Weights of a small transformer language model: 6 heads of 128, MLP 3072 GELU.
Each number is 500 + 25 x the weight over its row's rms, rounded and kept within 0 to 999. Layers, rows and columns count from 0. Numbers have three digits each. The size before them is the row's rms in percent of the matrix's.

# layer 5 MLP up, 3072x768, rms 0.0956, rows 2071-2177, columns 192-255
092:554526506530477534494469502566478480506491479513526488510511501505505500484539517469470507543496472475528509536533461511521482426487521443478477469498485482496513498479465535519515487526489535
094:496520457498497444513526508489492513479482494472482540523474507483504466496520516474498530496533489504447493494440500488514474516460511485520485533501470469522445495480495527500445459496500486
092:495456490515481544508543529479524515533509496487481462501531478541474537491529484495526438495505478493515467481466511513505498504519507499500508505511514506458446481479496456510504479468494514
098:480489506484556551495527496495520492530465494492488482494547541506452465503536511504493467525489512464528500511502528489533452510491489559507472487529532488536485506482502462528484535514543507
088:532526454469509499496517474539483503464512471518508523484515461464463522520427500469510529512509450488493500543467501537492464488523476504488425511521538470510540487516542502484476492548476512
121:473472505523516483511467506503533507499498524473517526486533508495545509538511540447472459463507489516464468472486492521492518552508502506463497520499506495477470508468466423480485517498482521
093:480499479504529518496498490501509506505526507472590501509486475465502458475540464538442558517536478491521518486620471539509511568545509513495503525476534461493494525492524507495477532483496491
099:520529486527520456504488483512475481516520503426533494491479482473485494544545545547504554515469498498491475497473497483515565557463472524540433527482509523514535497498465469532512512500563493
097:538439522508505524502529486478446468474499514486473477532509528486492468481499505439500501506497498498472490499514509497520457538494496524505457500479439487476511471482508504533483453524488428
096:507476448489512495501462451468514545528529508517512523484503505478517528521487523513492512476493513523491496519473497494522522523467505530517510529492501459511456530493498520496518497490503499
088:503495520494497522509484539539469495509500478530485460514490498498490499516496513479491461523535503538478500492509476500531458492486495488505465514514523529548512504498516490507479507490485504
098:502467476525507499490526496483522494545528484511478502530508498478533540474506523497481518541508493510457431493527515521488473488490491476505565491471539546540495457523472488521465493532489479
097:495439455499478500470494444530494528499486533486488456487483491481520497530493482496455558518481493504511481539500501473462527520483491480544508501450512485507497472515522500530487496458461503
102:519449562473506511516519531493533485529468532513463521499483507460493497485484498510496503463475477454493497544556511495494518491508470496512458511499518524495514468510496512501484477504543488
103:506466484472513490510522505520481501526507512533466520524479509508466518507536519529502506531586521507518510488504491532517519483498503494507528511504489485491518464515524473498476503449534500
098:516517526484491488498526471511471501474514532493461506541527497506460522504474469500504517470464503510494523520572487524499490459530492505455515516493500453528496504477486530494473505466499496
099:477485498481490492476517500472495539480497485481485470488541488506565481511476522456463510509462508522497514483513473504523482541505426511523502529521508518523485453510507477504531448499480518
104:517493531541470523494496443534533517451444495472510469526496496522455472502473438506499511522490463495509479525501482508508548533505515496483485495502528469511493508511474508520522530499472482
097:496513498523453506497488514490506531514496431508478498489546487554490484509508482485513532512429489531452525511556500505509497481487473513505500471547488478513518487521556482534470474523468487
093:523487534520490501502514444506528552460500479512511466515518474535485495538504492496476466471501533496502493519476495500489430487526495472481493479485494462507532476486465485472502497471497532
092:468538482467516511474490486485483496488497477479492500448465491517489521498497468466515527502487481494537482492525447494527515495478524530504509502492485479496437442525493519521445494492500522
098:449483524493500546479520489485504473494512495475496468501483544477459489511534505527495507503465487507470496490514488505462492432491470512493530521499509486499533499515496425537469552516487488
099:481487503462496491505511495505513498527542500479494475550470508522471505523517512499522489477528502510476445511461482451524511468537515517488450475497483514505492444470439432555545489498498507
091:491534481435441502491484481560512494507445465459528499483503523469497480497486567516508468502530491514509532496480512489542508531459504503496515504498510506458518483482508477480530506512516517
099:441543491526511501498509521497503452485496476492540520464486477467524507526550504522518493494521504519501519504511507471508482468545499501527494496497548465511507493539506461483529512495480502
105:517515472510502510530503562512489544499470440504483517486497498439476555489490459497474464480547483465479515505480516509536510506483524486512520471519477468488498526517460514483472505496474493
100:466480516487485550468527496439531510483448516506523525518470528506462518517502509511462500529511510497511440471512492516500532460529511520469487473507499503496520483526506461469512463453506520
104:482522490509484475495513513506475539473492457547492489494509549515475461478506493481471500489519474500569505491514529501516539497533502494483504448528510510455532510530502472497563446499487480
101:480518535510513497515540541481530506537509519527495533492498507495489464508485534493513484489494477515514488506468533499473488528494540517519481519483492528544506472529503486495480461532532530
101:483473474541467477503524511528509533504503484512538508511528489490493529517505567547508519473499503489520505543501488515504497554512458457493505508512495492508490485508468492500513535494513518
100:500480548491485480488498500507511476497490516518470526519516498449547515496500474507531501465520499519440518535496475544559523514497500479503492515519485484510530519484479520521543487521494485
096:517495520488498525521504520486478492479460497482496505517502503489495505521506458508496503506466519516501487524499551488525509477510509507506490489534511456503515501535467515539508490516489473
123:479530488467485479498518453478511515500505477473509517463490469501472492519531489520533526472518502509542511532478530545522543496516503486499524479511494506507501500536484487466541520520438504
098:501501509519545512465475475498538483543456497463501535525458479520468498548482478473502476484508451530511520507481533465488504511510446469503521456498527464493490453562504494532478484473496502
100:468492480526469498516506524519527491487516505509491508492466510472516470548547473469536509455478478501468489464501550511553544514490470513500508509497486524507517483490498521533484499535488502
113:515560501524512545488475472496540519475489529465510472453500487467472527520490458460484452445533516482482497490484517533466476565511497516505471464537532500487527489499500471527495503581486530
097:464467527479466500529465527490468509469469465538452465471464510515504526501521521521485529526482478474497505487467476478488515493455455497509527488537504523440529500456451515451498473505497529
094:490514493523503517505535473515473485515512483514506485521530480525514501482514495471489534474495468514505536475514481525498496524424521541485535481549497515539489471465476440487450459525493508
096:516475539442465487508503473492495505496484519506471474499507466521478460475530524529527457533549505522513476464514462506488451588493507468501550501484454538542497534513482516501493514514520491
098:534490513509493502500474516509479497463523488513483512471477517492501518460508520461466432521471487521495484503529497544541445513483538485498444501494525498473511478525515500514489506513506481
091:532512535501520488523473492495509494524508529441518520468520512516519497506537524488566517470529475525492503535482483529515464480515515491496491489491498512475501506491457506456470490480485490
097:468507502521451478494530507498435477500505464520478497465495485508481526506481548471476479483534473460476454519508477486494504496457533498525462476519503517492489502453512492520540457496465496
097:505511491521509480554496500488501547527507529509490494519496522458515524508481522464472541518514514489467542523485467504523501517505558468482484517504488464508460511461495510546472537519501493
100:465521491457477529512479529485488464505473521525559480459510456519507497490533488462474504486527514518495566517498549535499494528508562474513513518482554538501540507492534475529496491497485496
099:479496471522535552476509519538488535485453507500492505511497503490512516496495509471475509467491490487473484499514483519499513456488507498515519519446517463496511533500488467489519503435491475
098:513489530491521489502502477513492500503490508442485496515502505532486504514460479550516496477512487495499453510516556512490487495521416476485459517486481505515526471497462432478536493520501513
105:509465497523502499522471533517537496496491503477487507462509482444492498515536472464497497478494493526494525493534481520553490538478488516514505503464468538503483509504526493469499542473499478
096:524455494518487489474523510535486531486521495487459512486497527503503518520491497499557519521513463493419460501519516524518514518528545438508498450497526495520511504471441513529482520551456524
095:498489540506532515513519466505487481542525486488464487489481488488487540513510456519474461496479480513536520540472453552469498519540497550573517498482534509475559495499496426511452478505462515
104:453504532509508486481474510492465508483515483516519466495528493482552538505503499526502499481457497504556500443500509526520541517494502485492541478527498502529490524506528492509486496499475537
104:510487527530482453507482485514501478525471491488468521506532492507519527548521515492496531510501461507499525503495503519563504461488480522486506473486510479499581475515460481529476496476495493
103:472519499498518514500529486519503492498529490491462488504471480508494483496457489517467463461528549536548507464508491524500505506530500486546494480494534509510431477456494477447510512528451481
101:435496489513478487532522517464499499526534494498552494471509565503514494512484516460476458478475527485481508507518471529475483516493475500483486514559516460500471474528508472538464460489498498
106:529470557521524492494507460489485483470504466458484505516538490491509506535488466516468512519500516468477486547482471472484535523501505482492510456508489481472483527473513481506481520453483512
099:495459489474545474558535554506489498516580487555528521502491489452535515453510520487512460510473488490519510513550534517514482533486543452486460483479510485511496549512508526508497543485517500
101:518520491510495500509498509519510547498480491471495469497517543463492526523524508522502466477541495485459500475503539522471534542468429446487518521534491478529532508511482483497528506483487541
088:508514471478486512506517546520466501497514518527516496504495511491474534538489494507469482512530512528531493498505511510523471520493509491450496504474525520490501508456485480505523470514483458
097:466513521478527492505458528496486487479524509509443566509509520488514495544510510492528505528491509483536500518511519515492527516517522519483465470499486513499497539478528471490493479484511535
099:527528501499514488517521514492516517520552527474508503493496484474492515483520471476522476541503446504471482473489509532517514506515511516464479445486468522486507525509501473482492496440487526
100:461496496462504502532549497505516469487466489498431495481527537492514524500484491437463483497477481518530517485528540506501514558499486475497492450485475485500507550506500484490478499470512517
093:467553526516521490466512536516507557465533536509497469506474474489533502502541509522494477461493493485506508522477485563480472469503471483513493509480520504496509465487504483503474516497486512
104:517503504455515506488507512446528481499472499497497515503471494511532483488500497522525503504465498452480543489477469535514454501473474523527514481541498530510475448482480416487496494477467535
097:503517519527494517506516448461523488493536472486530474491525511467448493523534502547495493492504515492530553493462529527517443493477508511536528508537511498506505520463492530482516501491482528
118:525474494482553488467521497490525500469474505510450503495445484483512486494465508490496539545499518473487465493472548529491508524514523493488487522452492491552495536508533515529502477500507500
100:514500477484500504489487497524513501449481548497478517517503491493518557473462495516486489500481489487532478499545497491513467519506555495520505465468526494514497450531473512477505492493496506
101:482495460437525504495509477536476547545519515482541494471459466474522463507485466529469487490516477464520522507489501497521476495503493514514550503508501499476485489543440520541530485488515462
102:462497535522487501499470504494503508498514507509489517469513535533538499484497500494501473519475513503491521506511490470537498473489512508550536499524456518501512496481512482536466500528518516
100:472533525491519480502476493521501490522541539493514512497503520485504490510493485526517474511508490478466490460475516485551517500526486528460489529513515503526487458484525526542477453527510481
095:455479506482513481550549517454516469489505529496503493492519471507473468523496493450439528428506489506473535489520509487521487472488492539507509509532512479507472511510561539516468518482490454
114:508484485515478487477505523475496487527465525479455517478498511528538477481546477549477501477532486491511492509524516437485511499484490535523492493475504515478503544519452497508492524538508492
098:501497461497513512457486482520512454498481474485485513478532454491554480519522512510468475506447518473501498491453502517501509520563525516486466457516491436541503540480505507510527423540497521
100:510524485482483508505486516560496521528539488463494541508510478504476483511528464525504511495484495519471524477514475493489450553501499495461545498488500493483490520513547477497533520458491513
116:518500536429502536530471510478503505522550524523499489493496508514499466549513489500515526525465536518523514452514499499476541482474466527511518517554541504454498533507505452523466521487523511
101:491479491537489547468536479505514526523484505512509501485516503462466470484517473495533480457440481474487500493504517526481502536497481497514461510532489542479465521515480504524551489485514507
103:477537533474496525465478534493558496514506506525489503520575501506485526518523494454500481553483514510473528515517543491496504531537510530490552495528486512506522501425530546464513502498466532
095:468508513509518515449500531463507504510500485507495499547453478492516506480513499467471509506461484508517539496467503519513483482492454493474499489489500544485511492513475519499511462502467466
095:478479455486446520472483490484486487473486471539472498458496467482487491504476502530496510509503477500538525520496504484505490519554533503531504526513502521488510520461528531528501522515481497
095:500487501446515523489507521475503512531531501556519502498480498499520502479510485527522494527450522512515456493443457528492532484483511503484468539509518501548487501517541492485529464542530463
099:470493522533468495470509495477468485484488544511497519473523552560512515505476514455505556529496508485496510532487519507499499466486500497510508544486533487480507500488470486499522492514510522
099:486453492496513480495511479487518471508466482505527492500490544450496471511506531460495484500509460485481543490502457472497499511505479472513516514491484478483513521474498489519514505477536502
099:488467507531474490531501482458488483496471500517485502478502480525440448519519498522452494506482489484495503574520476505507480548501520515485488474490508517511458531484507474513477472461537571
099:503545544468526504514456497520513489502474483536490501518493470499468508489516491485562537486560510533493460492502480516472498530496484505455538515486479487497506538521470503530476540501479516
098:511471528509470497530490521445490527517535517469533471500488434470545489523486512488541482524510491475470490467443539499481515452499546524474519454495510529510504532485493470512520501479549464
099:503530508519553528509509481502458497509527517530540493515452497507515510503471494508503511474522486519482463489497473546469527521511474540500496475481506537504495500507476538503487488468532498
110:488490525493480453549485476479463500526503481462534480473507487496493502475479494475473534497496519492538484522502515516547515497484495525532502468511475515467462499540489525498493519521490548
102:511524500478499495485494563491456528518476535517512516456548462491507558517514481504492511488475471499466527520507517514516527494492512507513499498498541473505499474502530480474538457459439505
102:464535497436503528517488480496507474511502504475494526516485513522493518517496503488473496524453474490479519508484474472529486499507486526477482496526462487479513487507477511501463469493510491
123:548538458476481480512543526497488479525482536524469523496481514543504543496456490518480508516516485524519519515487503453527472466529467495470467521507544531538516461454485467511539528501490531
100:493492494516532493470490519479514453542529509527526488496505468480507507525482543490515475487513504482497548482513488504505514499513509498521506475556525485486497462509505463491513502504532489
092:480525437530517540537566522479525466496540512518541455514529491483489539479455527496494538490464526474523472501496524480490474523497499524467503511508513461527503529475464474446485501546546470
092:535494538512492460505514525526518494498486508529535532447468509508550517499495463557536513492508500476536535526490531560507493495513519533475495507470494472465527513507488493472482513487498489
099:466563514509552507482451524473478493488467492482500502528530496505520466518483488512482508459457507508498512494519492474467482511489479503516499482478541451481527516503424519517527486488463465
111:510519523504495513453483470494533534461499459534479526477512546541504518522454471490501496484507480501525493506464484489514539514476430509486541511479544537521501475510528509504517477489510519
107:502515431501511502492485537485486515487457462477485475504522521504526524502499486531477538473526515478460508520467484466564424461486503471510503624507548487478487455456530534521517518464446454
095:463495515492475503505513475497513487479502490509533498499502536514472534516544551511438494544488525492500529504455557501527492492478526541491544478516506507518521509537465542470514487504458500
089:540469483496531503522538516515495514494508475536453510471521488525475464529516523475530487458489468529531513498548463534508467498507516469507480524460485458441513493487521478480496496519550509
106:506507533540489494484521501477514466516480535491472501484439534483514497500482487459442491519524487475487507453524578445491473530439516494532495495528573453534482484536529500483517504493496511
098:475449547499516467531477523589488533496488480486513480504502513451494529486467496496515485471446529547522516539546471485564505519495508534544550537467549521528502492505489540499495506532518493
100:489503496561501471485530498545494513474491456533495513489510532504488490521515481510506489553512518544499481519490496501518463491496507474514459486508512465506506527499475534451503501472517515
098:513469475514517454526463515516491542510504492515525533503460504513502475516523488517527525498487487510484445540498515486499506464484512515489516536507482519499506517511495502509523485550521539
099:503484475506474534533504513495491501473513492513510455498517531494496507520562507524529524527529446484478471473505545467507476456531478490497447510493487498510513476457433505550532502513551481
092:507520507507497527489479495479483527497515486499499485540488502531490566518530511519546513472489541508483519542522543493551506514461490493506512502509502491505512504518501497513485501490490564
099:509510463495503526478494476489509499489479497496514511529553501492493488529495531488484502498491487445455507493529522492490485552522475518516527471476460496510545467471503462488530489492525508
093:540500518497515514486474472535479500517517489513487496501473524512481480499502493500495547460510491504488512479509480547510499469459462464466424491461488558454510565532516508515536469497488448
100:530519495480481495497505468518466465515428493518484498473524485537520510487520486564476474514521541492525502526497528487563509479486473490471486488430518473486506512471512490481515494491506516
097:477453510488445508509490491495536529462471529538525535480509516471537493479477490501489473537489465491536532493520474503527475492478496480524490505514460535448526502525513518440523461500515543
096:536516465491491509506486542448506479515449528476533472449523503489445508510531492487498525510457532469520485514497480512510485504526494526490509529499525499493490503522508479456511527503528494
# layer 5 MLP down (transposed), 3072x768, rms 0.102, rows 2071-2177, columns 192-255
096:472521479460546489470482510519480516461518544558515468526550489498570496495517498495522494479497440526459462535474495539508484513508522484516491506500505492500495496523524502511529511486525481
095:460501521512497512482537520494514500487515510516477513550538489538451546523437528490514470477497485510497446473537503495479504487501476457510509523534494493499498491521480525485518522512469520
098:522494468446475501529504520535495483500535525499493516470530564500485501499532532487533513496491520508514480451498500508500531518489532522483499490502499497507502503510525530544516506487485495
108:512495526442498537538536508508520513498487500468533478499490481515471473498480515531526444488469498508513478520473536545483478444507486503497448474511541525481490486484491532494466472513495454
093:500543493522484512490541466518511517497489534543474523495539522508486487484475486508465482520533482516487519481512517471515522510499508492505480540479486475492504511517481503443487520483565482
113:504507517462487486485537460507499521510462472508462541507496447506493531443478513543524464525504478498470475473512534507440502486451484437491511535518552529495536472505478518490518483469484538
098:498515498442501515529440491501510477485482473472511494494508518487493419503479465506468509539548507551499500484513540468495535528519508470498505501525497494505516515459478507452521546500503515
102:464530499501493508563490497507464503514534549486522525467489539503536502536470479473510483446475481480504478520469484525478520510475493498494501535470512468470466507484499530531490469482502524
101:501502509478520514521495511508513517528511498545474528531510468471510511478532521480529472470496543474468522514483501532535538498494505526501493464507492486506486570499534527498472482546489521
094:499479502487488556464474500511510450496514446460528451522517515515489521461486481477491497488498509527514487513497479516489515511489495519484512541526487462506499496508481502468490524501500498
088:499522525497514501498497501476479521489521478496457512549522497534470501516508526500493503538499492539537492486510507501510463476446479513533535534449515473522458481526517499502492473541525514
101:479492481476470476504470485495493472480512500503504495485486463557523511503513484491532493489494575513483525503533485489509520497503476504482479476459503544506524497496487502516470526517524476
095:489524506533460492519492495475521517479483503509512476571527503527478467490491489525506509524489463465543495491530518491529510516515531537490498505491517480515493511485489502482491521490535550
099:506484542484464502504467457470506509525498497471486512507475485536530507493563511486518520490483474498537498499522516501464527513493477440529456581546478485464506489459482529493488484480495489
100:483481468479506526496498480522508503526487498488490539483512485521514526506474511509538461483453467453510520511502540473527492510517545534472463501462508530480511519481545487524497508468513499
097:518522506505505528466505490516474468470506467476520519492507486511559516484507472504431446470501502511488529527494472530479482550467501509546474560537493509484481489513525453461541531519496484
104:505477526510502495548541517492467499509535515488504525534512497508502469485450507481468445501486469551497472472499505505461553518485521511526491475500497470498493457485510495514519519506508522
101:445502530518536538438462490487542512474477471529511541584503474489457509494527479537520455500501516524559484522481528498481482506506493446474487457492491541551481481515474489500520536486478505
100:470511483489472481502480441494519506532520488500512501474491533519478513490560507503523484472556504508508482525503461469468525525512463411508460451510534525511486567519502509502506556471502464
100:487488470523512546477534482444500496503527464508474504534487523451498501468513475510530534522476486484522504458518541522508484517510505546526524501534512496435499529540492470471453485476524499
093:502523542468511534542533459491484510510471546492506513482521474475463502493533492523529510506508540489517481506465499509505459522499498452483540541495460518495487503487518506478490481503469458
103:517500504546494506539493537521515494504471496521450486525450526479461489501492524475500469526502524511507489477471528491513505485515490474513467455493539482477495571491491505521506524512504525
092:472488500507517501457475452497471504484538464523495502489517477521475453536477536517509471532471549493461500542511483544511502477515517482524517449470491500530522472494508486501476520479520497
096:481488500506535508505486527493522518511498504488506467511494504503522501472544523483491484493557560540494467514500476515427548458490483521474504449528515506502532523477501504463522506473511524
089:515470509468499491487509487513511498496495476510508481513512494583459470493525513517505500479491524491532526481499459510502540498498480468489474605495493531535500486490483526523526494459532484
105:477550492470445526502482486489487505462512476487480479527524459486477486502486468497480448486527519542494494545476493490553500488477498526517528500471494461493504516498478457507519515516536505
101:510482482471485504545490494457520515470475542471496519492496471473531499483474515527508472465456507493487482510512524452452508466523492478519486463521543516538480506516487491521512481487504487
091:544518452497458479502491464487462510504540488501494504509522503538495440495518504477507505526503459484495496520538515524508488479531502491489504492552466518508508428512517514511515522472548531
096:489485469506516485474494523478536525507533491502481524513522490537440503471477542512508499463534502470523521462505544519509505495502510513503515536450490497553491491496465514502464492524580482
103:479467486506493529483582523464505487511483555478497477493478489499503527512498538557508516494524544493489473534447478492478471486514513539533458456501534521485493499467515500522464513551511486
101:505496518514485528500520499507520460553524516486538491496519504522474483508478507492511505510533498514516493508484498515517477520542507498500494546472532493460520477484547478503500493526495520
090:517496468498514482526522482495473492495527537477483478493515481498506496478464505546526504489531519483489484469481474500449471526528536477502509591535480459510472468464535510470502523465504469
129:495519504489472499456508537499453540479531486468534515514530503462501507493456531552447470497508515449527537507481522529470457514495455531549477472501497482434506510566485518476538482474513493
102:498510477521490504513517513519484520518480525517510508484536517492520460503451511499535517488538504470516552503513467482514480497468511508480515488536524500503470484497564476451524485529508487
100:506486498517514524509512513499480510470518439540522462477487458490459551505481491503500491482446481536478499481482530468487484502506503478480487497512505515495539493512484509500513509518480476
121:530437527484534530500477494490479483486509488457459502512480509550443528504540507478476534471482451484484476552504462528461507527499519559527536522450495544479483501490486475543488535461467492
105:500519515519497505483435505506492463477509475502487463529499516465497489471509529489509529525483505461489561507495509503505500487514511470474502536491489512456531540516493451494475497519502470
091:508488523549501467551501455489491481522521543524480483554518517504521502489484479528506464588498490477528504494476471488499503537508518475530498513483514498425551517497489494530499514501496496
093:464463507538510545500526552490505536481491524496530530527467532524492473520506502513464451459493497486490514537508523520463509525526518473471521475466477497528477525507509520450519473487496445
102:504482504485456485531494474494493523453516522507512486487544529546495515513529495507498489498542513480522500530466485488487496511471520478487532486526542489521488514463495488457551507485490502
093:525503529518431478488515475518495542521449475501516552511502467522497533493513514515552513524512524534504499490530493526518485513511540504505519537479468464492500506507547495534504502548504534
090:489502477482489494485516448557507492437529579474497492431533492511522475481513454503544495511514524491493436481494469471492504526506495522508503516535490489492484466525456494476481497488512483
101:508531542534458519481523524444485537478493497506516469417491508474532436479508462520441518516523510549513475533486522496507503525516486525486501510515484521516483507510500506483472503478489510
099:481525520498484505526516463481492525542498512513469467519494457523471499491477469487505457465504525487526463497494511510459513513545520507461509482465530508538515541509498496495500528489520494
099:505485464531478505532502516499494462485486488509475507483484519500479496469532495490476490525485494530520521504495484505487506519479480526508485533461522476508502525538466457516515495483483479
101:484483502485536511489515503525483485517483472557538476493437474513490523445445463514505436521518513522492478506527457519497513466516506525512510536502466508469518514504544485480455508502517534
102:482508520526503481486539516468483458483487523452487509466494523489489483502491489498509503492530531470457470524513463525485532481464500471493488512439474527514474502505499485525466520461473481
102:507515489523517504508526528445500491500529492563528470498484489509478500503496485550508482526559521508511512495497514464524495471483513457518567516492480501492523492498514497497505514503507504
097:498492487525519538535522479494505488504491455509540500514488470539495516506478509490464481459521493477474509497515525492522497510495455436491457522509586490498535498495521485495513480531514495
112:494482522455500516507463468457490492477541510544495462479487535468499485514541507500480546534486568493484483466489532448529476569482511474491490467489513458484485508504490511543429523527469512
103:508499472494481486505509474435492499486537530508500523465554506477531483507514489464436525545485476493506490479524482479504480512483472458474501498481482493480514499472514520470517489492465458
101:542440515511518508471476496463520518475518572493501513488511523545484504500469531523483492485512518510543536520535484511528494488506507523527533522474514500502495486503477491529518488496497471
099:506498526525509461475513538477526520507481554479500494498483488506518522487503526539548512511510549502466488476463494518495517555515509506483509549485484486545499528516488487477485525506528473
112:463510516533543444526554459485448468480493472464502484481475464488482515504491505530502491565495489460494533479501542503462534529521492463487490488449467511483458498505459490497489514484509504
101:515510516487469470521475518493523466470561524538518469505474527508502528474449474539519487541547517494474470486538503471473508470486564538467487494465489513499495484484508455450527542519500512
097:515525492501509492480527490454483536533476467487502511558503463503490530484484486518485496490491492536471515506511502480486514495484471478484552517499506510476523490513508501466497504508549498
093:555476523505515526503482508557487501468504538504469510481434485517498494481495493517533480510487508475486517491498462490507523461545461521546515511500454476509472512574481524536507472462540478
096:495453514504527506470515469480495533541529545480518528542500509503469567512495526474541537506513483474496489488451540520500521504465495529461498464535526489515468478523493470467534470531494498
095:479490480504525509486520496506452478457465467474458540459514508490471480463495512504530524510491535512470512521482498507539512487488501449530524527458497438482509493493482477490496494480480498
097:461488506511505464526511510522490481526493504471524497518525500495497529518510494496490485495502468475501510444479484500451499488505489433502479480502494555472529521481535476535483532502534532
099:486517507518502493492523488460535482541524483511506481492516525510464493467486478485523467506511513481495472486497524434538512512468515508510531536465488543475534528480516546508542452495492473
100:524487505517511557492512491494493452456538482505482456531549510510475477493466515549506513513481484501551494555529528466529521503524478467471510469494484504512500505476495527512481525499527480
099:528480473473496458504501516510474485574476538482526506529459476480486534488512479473530513514504514480464521520497484449529495485531535491507501502494518476517505470479451516488492470495541478
113:528553512498462488515493512505519506502496447491477441536515516462518489540483524532516487514491488524493522470462507522507532507495516591480470511479474489494504492503512537536554539511536423
100:489514513500523506466500467472531492537475508493503480497500513446510507447525506527435496482481501506529526494560572550500464472471533491489492518506501476530506478486507523568478499503499514
101:493506490522511519488521438527516506575492466540529504523481496552475473516549491509462468544496517485517503478530500524499512455515511501482453490485505517477446527501495507511480540454532495
103:486445491491506495481456522498520497521500496495470496496514528509522497511482457545447508544514486476525530490535494487496511501470542512514509502495535473547505521530528536475454514512459490
100:512486475495467520448523534523528501474520467466493458511515517522451540481540499485483497489490469521529519501510532503484504509510515566524492481473507505491491509500511509501492531450468498
096:475486469506510574523510499539507470525545418533474515502431553517522547510515559491499500515535478485552510474509457534533510457490550490497469455525546528506483479487502482523492499519522471
108:529449470497485476482499485477517495522473516534499479500487526555520476498522520514488542498499487495508492542483498502515491447511566475518524568470504468513527512486515520501527481489511537
099:514506506485502513530497503504531517484519511540477507506440458505460495460519496479496503484526477508515516462480492454537488477501492493451468570513516496510440511486525450529440488494493472
107:529534482518476505498499456511516505513492475496465487508528490483517480481455525501484485511524493532488529497496457479464492518501481564529517519503506559474491510459515544502537465508467525
123:539512511503523533519479468528453479504496548532512480513480496487518490534545494493506520514517527565535540449480513468432476497448447507519513467535486506490487511490453480483480487486486488
106:499497502475504522490532520514509520546528460538475502525467475498496473501469519475526499492543509512465488445491468486497510444527491476509492502527512495466516530489531486501448498516498509
097:502474506525510493484480500480539499487530503493459536519476504505541522445455518464498481513485504515490500458455511505507503484511518478503545498501508538533518527490479520454526510518465514
099:489551516504485504518536511458471473471475497521494492504505522520491470502489545488477484508499488534489508480488525487475489532487491504494461526516489509480514522484526512508484536502495553
103:474521462512452479501476490521517494470520521515488505508513558471484475458515521509491511485479507508522475520480495494528497542489509509474532496518496499484520520513556489503497469492473485
097:511481518522525512520499519484466488484484528505486504477495468568491468495521495488485457497525480490488508478469510499523542479539499523470501485462479471461508519516472543517496478509509529
105:478507457524487509513542533498474516501472508470498507523569503513505493504501504517494544451541514527513501491485513473480465505571489503484532545487502468472490525519493455473534522509522507
100:506501515463528479526474492503520475482516475506517487488492488524542511503501533514501528529510511506526541540531515484540486480484507484472501510516459488493447494505498495529489484508466526
096:492503475483481471525466503502491523510501480483509477513475478542548514434485500491495478522505499498503535532493477551486483534504484497572485485492514520524502475500528503475518494484469523
097:466536516486485507515521482478561503516505508547495477502497498501476498500537470497488458490517493564491476556492538509511492464495488482552491441534497504522511498554491472522516495478487506
096:492516506504435496531508486521474519501534480518462497518534513478497573507468495471491497505541526486497483483517545507493512493467489538546522445493542529506509545477511516489481496492531440
102:471519493502593478522425532470457475515436499517456488511480474537503444517478475498466491516482533518524488514451522535484515480544431517480544531529487515491501486516517525490489509439465459
111:486483497499494489544517484467497484536492499501511509513487469497487517469474489510565525514457473523530496490484516510516502555524480510515487492525483489436492465530509477486443515494526511
097:467461475509493463506487494481513509530473458480484500476500497528514490486489485523464518454468505467509527484501514511436480461516472532477511581465535493461490455485440517475510488477487466
099:466525499483542557518480471483547515526496529462509500474477495494475466538491518500487486497505532527485471511521560502510481461525508459471502497481492506474519503526487531515504509484524476
121:524499509493501482562560526474481510515533452485526482510492490481491519513497457547477527473489526516542489505504484489474463483492487523520504519494514534481534435522485469519514533488476509
103:476466445503512505460523466523513506496474471447472500541475499527482480486485512496472520463514450471469509472483503518509475539486498454532503507493527483494544491488490454524526514464443521
088:501458507469517547525564521477497477466468519460530500508469529496542503496512528484463502502493488522538492518500511497515489516517435516465567431503465512529503500463479515496483548487468525
096:507525501489510533527510468490445533507507446498520428524511488483513520476503513517470430489538546521473504513480482457443545517485511496507498468512466498530503495516503472469497484519502494
102:494492492487528466472491488502498518527504447533491528517496470478450481498454505490544487532479476543525517494507500518511510503512498514500480488483528467498464510508462504491462528488490531
111:515481490501521495508430501479497507529505467495494509475502508486496485531536507551488421497495555485498481517483473450521530513529504460480484462508527538483493486519499493505531507509508502
080:528514501439480506530488475486456523503513494473519537486462522517473475492500534473511509512480507523517485516475519516487524506490501466524491869494556494518476532505513458523450484496513518
101:511544481487493550492502541480528517531479526485480460462439475506499494478498463490476463511519492471489533484519524499470450511512550477506527505494471480501477436481494537508485505504468493
092:498510499546515503509548501493511484519487492510496501508526538514507471461510467519474493532474539499528504493565499480496509496524519489532522516500504501472494488485479536515560524529481505
111:530453499512517508512487490461520499470493533473508507507531486506511516518503504513560477512506499459531516490486495459482466514531505482479488472440459526493443524526526486459493510530533476
098:534486532465481474484473492517519534503477444461526460506539531493509489495496508525563488497531481546511492459517488506494475486516477491489485514496487531513465493475445518503501540493493484
097:474515507505476500507499501499501444444500492489457526458467469554535478490504491526460540457512477484495532514507510486502529467500480537476455594516524512502492447488478480506491503520458556
104:430424513518532487465514476508517482473467522469514537509491474523493478507508542535544499540504516466456494515494483538501497521506503500523511464472517511517531474539483495492514484494481510
098:495470509511520535478486517505494497466515484517539483505464547520469494523513524482464481475475546498462477521501467538543515472503491513530489584490505527508476483487524459505516501462476486
098:502500473494474448431550473490444519483493479510546522484506514522524507476478499482496477545486486491468496511487514484489504496558484506476461482509461493457486490503534519517493508484516496
102:510507528509461506522489499474523507494501486518519513514512525506501497499536479466519507498517487507506499488488476522470495529523509484520512490506480506503511476494470490484467485503471478
101:469502532526500486493463497479524496497504516504521528494535512463489435495544491494487485535458530514489460485515506490486458524498528506487462490478483533529481506503468493494481510519528518
103:468558523478540526483474509467548474500522510527480494487530503500490522562483489524494474460475532494491563452468500522476503498501498468547459522486477480489499462529489439520486484488512477
097:534501508478463478488504498476505492484501534506496527476516483528472496485495461502515510462494501478486507480503471533521462513466514498526529463485524518456446517473508482496509509523516495
091:531510502476509503512485469483452480490522531518479481533522473536490458517525511512517516496490478517496509499516522464472518472462542521493486498486478480468505490415414472500581515521491515